config.yaml
n_layer: 11
n_kv_head: 6
init: "uniform"
init_std_qkv: 0.0229
init_std_down: 0.00244
beta1: 0.9
schedule: "wsd"
final_lr_fraction: 0.05
batch_tokens: 131072
train_tokens: 796200000
steps: 6075
Each number is 128 + 32 x the weight over the matrix's rms, rounded and kept within 0 to 255. Layers, rows and columns count from 0.

# layer 2 MLP up, 2304x576, rms 0.0349, rows 1783-1815, columns 192-287
[[139  91  91 159  99 115 130 145  76  88 151 110 104 141 104  78 120 145 134 138 144  63 169 191 161 121 174 181  84 124 198 162 127 104 148 178 105  44 140 117 172 142 143  92 135 170  99 127 137 115 150 137  84 164  96 149 117 119 173 153 111 158 146 125 121 106 156  90 163 127 152 110 132 184 138  94 133 115 162 156 119 171 123 116 126 165 124 138 110 150 108 139 184 101 172 132]
 [184 104  46  90  70 114  89  95  98 159 122  68 159 162 113 128  92 162 112 168 127  53 197 175 133  82 214 171  69 106 130 138 154 104 125 195 110  84 222  91  83 143  75 146 129 171  73 135 105 152  92 157  83 111 140 104 190 100 200  81 102 179 126 226  89  74 124 135 220  88 251 163 101 147 106 141  95 119 119 191 121 105 122 125 143 137 135 108  87 159 116 152 148 175 164 142]
 [204 106 151  83 107 158 106 129 113  84 169 140 166 177 137 116 114 105 178 156 116 138  71  62 139  42 169 128 116 108 124 114 173 122 116 128 135 102 133  86 120 158  98 115 114 217 135  83 143 141 166  94 109 161 121  90  93 174 173  81 160 146 144  92 112 109 112 129 102 141 125 150  86  62 188 104 114 122 118 100 157  47 108  92 125 151 150 172 111 155  91 115 128 132 121  99]
 [141  98  53 127  92 106 156 135  94  89 140 110 100 180 160 115 104 136 118 158 143 122 155 106 133 121 164 158 102 144 167 186 164  98 137 178 114 101 144 134 154 134 137  97 126 167  89 127 130 148 130 135  83 153 144 129 126 107 191 135 107 150 113 154 134 106 135  86 181 151 148 162 107 175 203 121 146 110 162 156 107 144 133 116 130 177 111 125 109 151 118 164 141 140 152 119]
 [171 129  85 114  58 123 101 128 106  98 139  96  83 173 163 113  68 131 155 172 108 133 124  57  78 106 141 116 144 105 154 121 135 151 113 128 124  75 120  39  87 132 143 154 141 154 130  93 134 141 128  89 114 137 114 110 105 119 188 133 135 141 155 146 100 141  77 100 114 141 153 122 102 116 212 148 233 137 146 132 159 155 110 151 114 148 157 155 170 188  67  85 163 152 101 129]
 [154 146  71 111 103 127 132 191  95  69 141 105 110 161 107 113 108 139 140 105 149 127 153 146 123 129 178  99 112 147 159 155 156 106 130 156 125  86 151 108 152 106 124  89 130 128 123 119 154 108  86 135  97 188  86  93 175 110 130 129 138 172 131 131 182 104 149 115 157 135 169 127 119 134 139  83 130  81 132 109 106 158 152 141 175 151 141 107 121 148 129 146 138 138 138 101]
 [139  84  85 147  73 133 111 114  95 131 124 114 159 182 146 139 117 146 119 116 123  85 163 155 101 138 161 174  84 152 150 145 151 120 138 174 142 128 144 108 160 157 131 115 121 135 141  56 144 119 109 118  96 176  92 124 145 144 140 108  84 151 126 138 110  92 111  80 200 145 158 121 108 153 149 105 160 134 165 199  91 168 115 166  76 182 113 171 152 191 125 131 158 133 125 114]
 [160  85  69 115 139 146 155  75  94 108 110 151 131 158 121 220  69 194 137 142 144  70 118 119 120 145 231 152  97 129 118 108 119  91 107 214 194 115 152 138 204 157  88 178 136 145  98 101 128 182 120  47 142 153 142 133 131 128 111 123 116 161 140 121 147 132  51 133 177 116 230 156  99 138 158 118 113 109 152 120  61 166 129 149 174 128 128  96 174 138 111 152 183  72 128  99]
 [174 112  69 112  76 137 123 148  98  80 112 118 124 198 131 103  93 134 141 173 167  78 153 130 118 137 157 169  64 174 208 106 133 112 135 145 144  59 160 137 163 149 139 115 115 157 110  85 163 147 109 135 124 158 121 166 150 134 213 138 132 173 150 163 130 115 151  75 185 150 112 158  98 134 173  88 131 119 168 155 113 180 133 167 122 153  98 131 134 190  96 105 188 130 126 129]
 [106 109 105  84 117 136 158 152  83  95 154 117  95 141 177 113 150 140 123 146 176 126 140  99 107 127 165 114 159 132 135 134  95 120 185 136  96 161 157 129 129 146 134 107 110 117 135 152 118  63 184 141 143 148  89 193 171 122 130 155  96 169 117 174 137 114 136 116 101 136 161 112 166  90 136  90 103 105 100 121  73 116 143 132 142 122 117 146 149 156  73 113 118 135 118  90]
 [169 111  96 100  71 113 121 147  92 105 125  80 125 158 132 141 110 155 128 154 126 105 149 112 126 136 138 146 130 166 167 161 114 122 157 191 118  95 137 106 166 117 126 121 123 170 101 132 153 154 143 133 135 165 100 151 157  84 170 147 120 191 115 173 133 130 146  87 155 129 158 114 107 174 161  72 108  98 163 169 117 161 144 150 100 135 126 145 134 151  84 134 147 125 163  71]
 [175 134 132 138 115 126 162  73 139 133 150  85 117 149 143  59 126 108 127 118 138  91  83 142 153 144 139 161 147 164 144 227  64 182 107 133 123 126 145 158 101 146 134 149 122 154 133 172 106  80 100 125  85  91 139 190 103 136 136 137 159  99  96 136 108 157 156  50 197 143 153 114 163  98 109 164 188 150 153 125 112 140 197 150 159 167 110 132 123 156 144  92 151 107 125 103]
 [138  95  59 119  79 125 128 137  89  91 125 105 106 139 108 118 114 119 138 144 143  83 147 122 121 108 166 162 129 149 179 134 143 142 163 170  78  77 148 106 159 118 134  79 143 172 129 119 132 120 117 121 103 147 117 143 144 104 159 156 112 212 136 167 132  94 123 115 184 121 157 151 106 148 179  95 131  98 181 167 154 156 153 114 130 165 108 151  93 180  95 131 152 156 169 151]
 [185 124  91 113 127 114 110 128 116 113 131 153 128 197 132 138 162 135 152 150 126 112 104 166 211 158 148 131 155 115  90 113 100 134  57 131 149 124 134 132 143 137 129 146 121 139 116 120  85 131 173  95  57 153 110 107 164 116 169 129 122 112 125 144 120  50 209  93 146 101 151 189 106 123 148  77  70 123 139 158 167 165 184 128 108 135 184  76  90 127 113 120 119 125 188 132]
 [144 119  85 120  60 140 123 135 103 108 127 122 138 174 145  92 119 138 118 186 151  82 145 105 150  97 143 149 110 158 177 136 128 102 126 193 123 109 149 127 123 110  99 101 156 130  95  97 147 112 183 161 102 177 108 131 142  98 167 140  81 143 140 164 120 104 107  97 144 145 151 117 107 145 134  86 163 151 166 177 152 184 134 173 125 179 104 132 133 160 109 125 184 119 136  91]
 [140  87  93 131  65 116 120 170  94 109 140 131 115 166 137 105 110 164  97 171 150  66 152  98 136 135 165 170 126 132 184 144  89 134 166 144 138  63 139  74 172 109 135 125 137 166  78 109 127 159 112 114 116 176 146 169 133 115 179 115  88 183 121 142 126 117 112  66 172 126 169 128  93 142 158  66 125 123 182 185 139 178 129 153 149 159 129 152 106 181  96 130 153 124 139 113]
 [121  66 148 137 138 113 115 121  84  82 147 113 143 204 156 132 104  88 134 156  63  77 110 125 131  99 175 130 151 168 129 122 122 137 118 109 116 138 179 119  82  89  52 123 117 183  93 108 166 115 153 134  80 173 111  95 146 154 156  81 110  88 192 179  79 120 168  85 145 108 139 123 102  79 160 140 108 180 109 117 115 132 131 143 122 119 170 114 119 196  62 138 197  95 118 164]
 [161 113  94 128 116 129 127 119 137 156 175 155 128 112 112 148 145 161 127 177 176  72 102 126  93 145  93  95  99 106 117 122 127 127 123 150 127 117 195 118 178  94 101  93 123 123 121 114 118 146  94 131 146 102 121 176 122  94 122 102 145 181  70  94  97 114  91 139 118 122 206  94 137 138  94 136 153 117 163 132 104 105 158 154 128 123 125  69  55 118 148 122 102 185 113  98]
 [136 137  79 117  83 128 153 136  86  78 164  79 104 171 152 121 111 118 102 156 139  60 180 165 132 138 181 144 105 145 182 164 143 120 156 144 127  52 126  96 164 133 135 122 144 150 128 121 140 135 127 118  94 159 107 156 135 115 150 150 106 158 134 171 134 116 147  95 178 117 162 145 121 156 138 100 164  86 148 143 104 141 136 167 102 153 115 111 114 176 104 128 167 119 160 117]
 [182  84 134  89 136 140 176 138 137  61 148 164  75 182 120 147  66 140 144 120 142 101 112 117 117 159 124 138 126 105 152 118 141 210 139 120 141 137 166 134 161 134 122 105 127 167  72 159 172 190 161 103 160  94  80 144 127 132 171 137 143 140 118  99 118 182  81 140 156 128 183  94  60  98 196 115 214 132 125 117 145  93  86 136 103 109 111 127 127 181  64 144 148 117  74  80]
 [169 100  52 152  78 108 163 143 107 124 121 102 100 187 169 107  88 178 107 148 101  84 171 174 145 113 123 137 112 121 186 127  92  98 135 165 105 107 167  99 152 137 166 104 135 146  70  80 154 112 105 137 115 165 106 133  84 109 182 102  75 129 121 137 111 110  95  84 150 165  98 170 123 174 162  66 151 132 172 177 103 180  93 142 132 179 111 142 140 148  99 144 163 112 128 133]
 [133 139  89 133 119 136 150 178  67  79 158 123 119 139 134  74 120 153 142 138 106 115 149 121 112 121 131 137 149 137 161 190 141 131 133 151 106 105 118 112 171 111 150 125 105 141 113 163 138 154  94 147 101 149 151 128 143 116 119 140 102 168 130 154 148 135 160 133 143 135 156 124 104 190 127  94 137 103 133 127 140 156 147 133 143 159 111 116 114 134 128 113 168 144 148  98]
 [152  83  75 120  95 139 126 111 108  91 148 108 154 118 173  83 113 120 140 174 108 100 128 161 171 154 100 135 124 149 130 164 111 123 162 154  46 151 169 101 122  95 170 110 100 153 133 145 149 177 136  99 119 214  78 142  84 117 155  98  94 122 100 164 100 132 147 117 130 110 143 115  81 116 210 105 136 133 165 135 147  78 138 161  93 164 109 183 132 219  44  83 175 104 126 129]
 [151  86  46 101  51 116 104 143 104 104 126 115 135 159 154  96 123 166 119 191 143 113 150 186 149 157 175 164  99 165 162 137  87 125 157 155 130 101 137 100 145 140 145  97 147 131  86  96 109 120 166 170 106 167 106 142 120  74 184 147 120 161 120 107  96  73 133  92 189 147 128 135 121 132 154 103 141 117 177 194 107 188 132 162 132 142 121 140 144 198  81 144 159 134 141 183]
 [150 105  45  98  57 112 127 158 106 118 132 107 128 158 120  92  99 131 113 122 153  87 182 147 120 140 148 136 123 143 164 155 129 112 141 161 128  91 112  94 164 124 150 105 114 151 110 137 160 146 127 108  91 180 129 131 142  97 159 154  94 173 128 159 151  82 102 127 146 128 141 111 110 157 151 103 114  91 148 166 160 161 164 129 113 132 110 163  95 155 106 123 175 126 162  95]
 [160  84  53  96  80 149 182 194 115  93  86 125 142 145 234 116 149 125 137 158 157  92 112 147 222 121 190  87  96 159 178 175 140 165 149 147 152 135 145 104 187 150 110 158 119 167  94  94  91 109 170 112 114 214 144 137  96  81 157 163  94 181 125 161 124 126 190  81 137 148 104 113  71 158 146  68 105  88 132 139 189 155 141 161 116 164 143 105 151 146 119  97 130  37 180 163]
 [121 132  90 102  83 141 105 188  72 117 146 101 129 127 146  77 140 136 134 136 163  90 164 141 138 141 152 159 110 146 165 139 154 113 126 171 124  55 113  69 153 133 113 119 124 159 120 111 143 118 104 114 101 176 155 134 140 123 148 134  93 159 136 195 119 103 135 105 171 137 118 110  89 134 154  97 160  89 147 162 142 177 100 134 143 153  87 199 104 167 113 118 155 129 153 106]
 [ 80 109 142  89 111 123 189  85 124 166 117  66  99 149 156 184 155 119 113 140 126 159 137 178  96  65 126 127  91 161 156 202 136 134 156 131 122  95 201 112  84 104 115 160 121 226 108 166 117 113 128 156 156 146  77 155 116 120 184 144  96 219 122 127 195 105  66  94 138 153 120 140 103 135 142  88 111 143 210 162 130 168 130 151 129 119 120 133 152 173 122 124 103  65 181 115]
 [161 107 118 125  93 123 101 110 128 131 125 115 147 130 155 121 120 175 171 116 143  72 150 134 139  91 101 108 124 111 132 136 139 102 132 107  96 134  80 119 142 142 112 126 123 147 118 173 119 120 157  59 133 160 127 118 131 122 143 128 136 100  96 106 159  86  65 184 112 147 174 122 154 194 135 152 107 136 103 118 166 133 122 109 125 113  81 191 165 179  64 162 181 194 128  67]
 [156  99  71 130  66 124 129 160  66 113 140 104 149 148 133  92 130 163 119 168 177  95 152 127 137 116 154 159 111 163 184 132 116 138 157 163  95  67 120 133 136 116 113 117 117 152  76 114 128 109 146  86  96 184 116 148 169 127 172 139 116 181 137 138 145  82 123  93 156 130 177  96 118 154 158  83 147 112 152 192 152 182 126 127 119 157 140 167 126 146  82 121 156 119 158 131]
 [146 133 139 104  82 129  87 100 131 127 181 151  98 148 157  43 162 129 176 150 115 140 101  98 153  68 150 140 140 171 105 154 155  93 116  99 119  81 187 121 107 119  57 124 149 146  89  89  93 183 144 147 125 148 105 121 102 176  98  69 139  87 155 134 206 132 121 108 106 135 161 134  94  65 180 110 113 122 152 122 160 175 178 108 146 121 107 166  62 158  69 164 133 161 125  84]
 [123 135 136  72 126 106  90  92 120 138  52 113 139 135 135 165 114 103 125 100 146 108 148 106 119  90 130  90  28 140 128 175  98 146 209 192 165 122 141 120 106 135 144 141 131 131 112  97 163  92 137 128 132 128 117 132  78  59 155 116 141 130 115 126 165 107 119  85 132 130 127 134 114 178 158 110 137 135 171 101  44 156 119 162  74 100  81  67 130 136  84 135  97 126 136 140]
 [132  90  45 115  93 118 129 135 109 121 150 128 141 189 111 121 107 121 107 142 125  96 178 148 154  90 147 157 127 121 165 132  91 123 150 178 122 102 148 113 104 126 141  72 158 134  68 125 133 115 149 121 142 150 150 160 154 136 185 114 125 163 112 194 146  85 127  83 159 131 130 119 154 120 147  80 154 118 187 176  88 157 142 142 137 152 114 166 115 170  83 121 176 159 149 138]]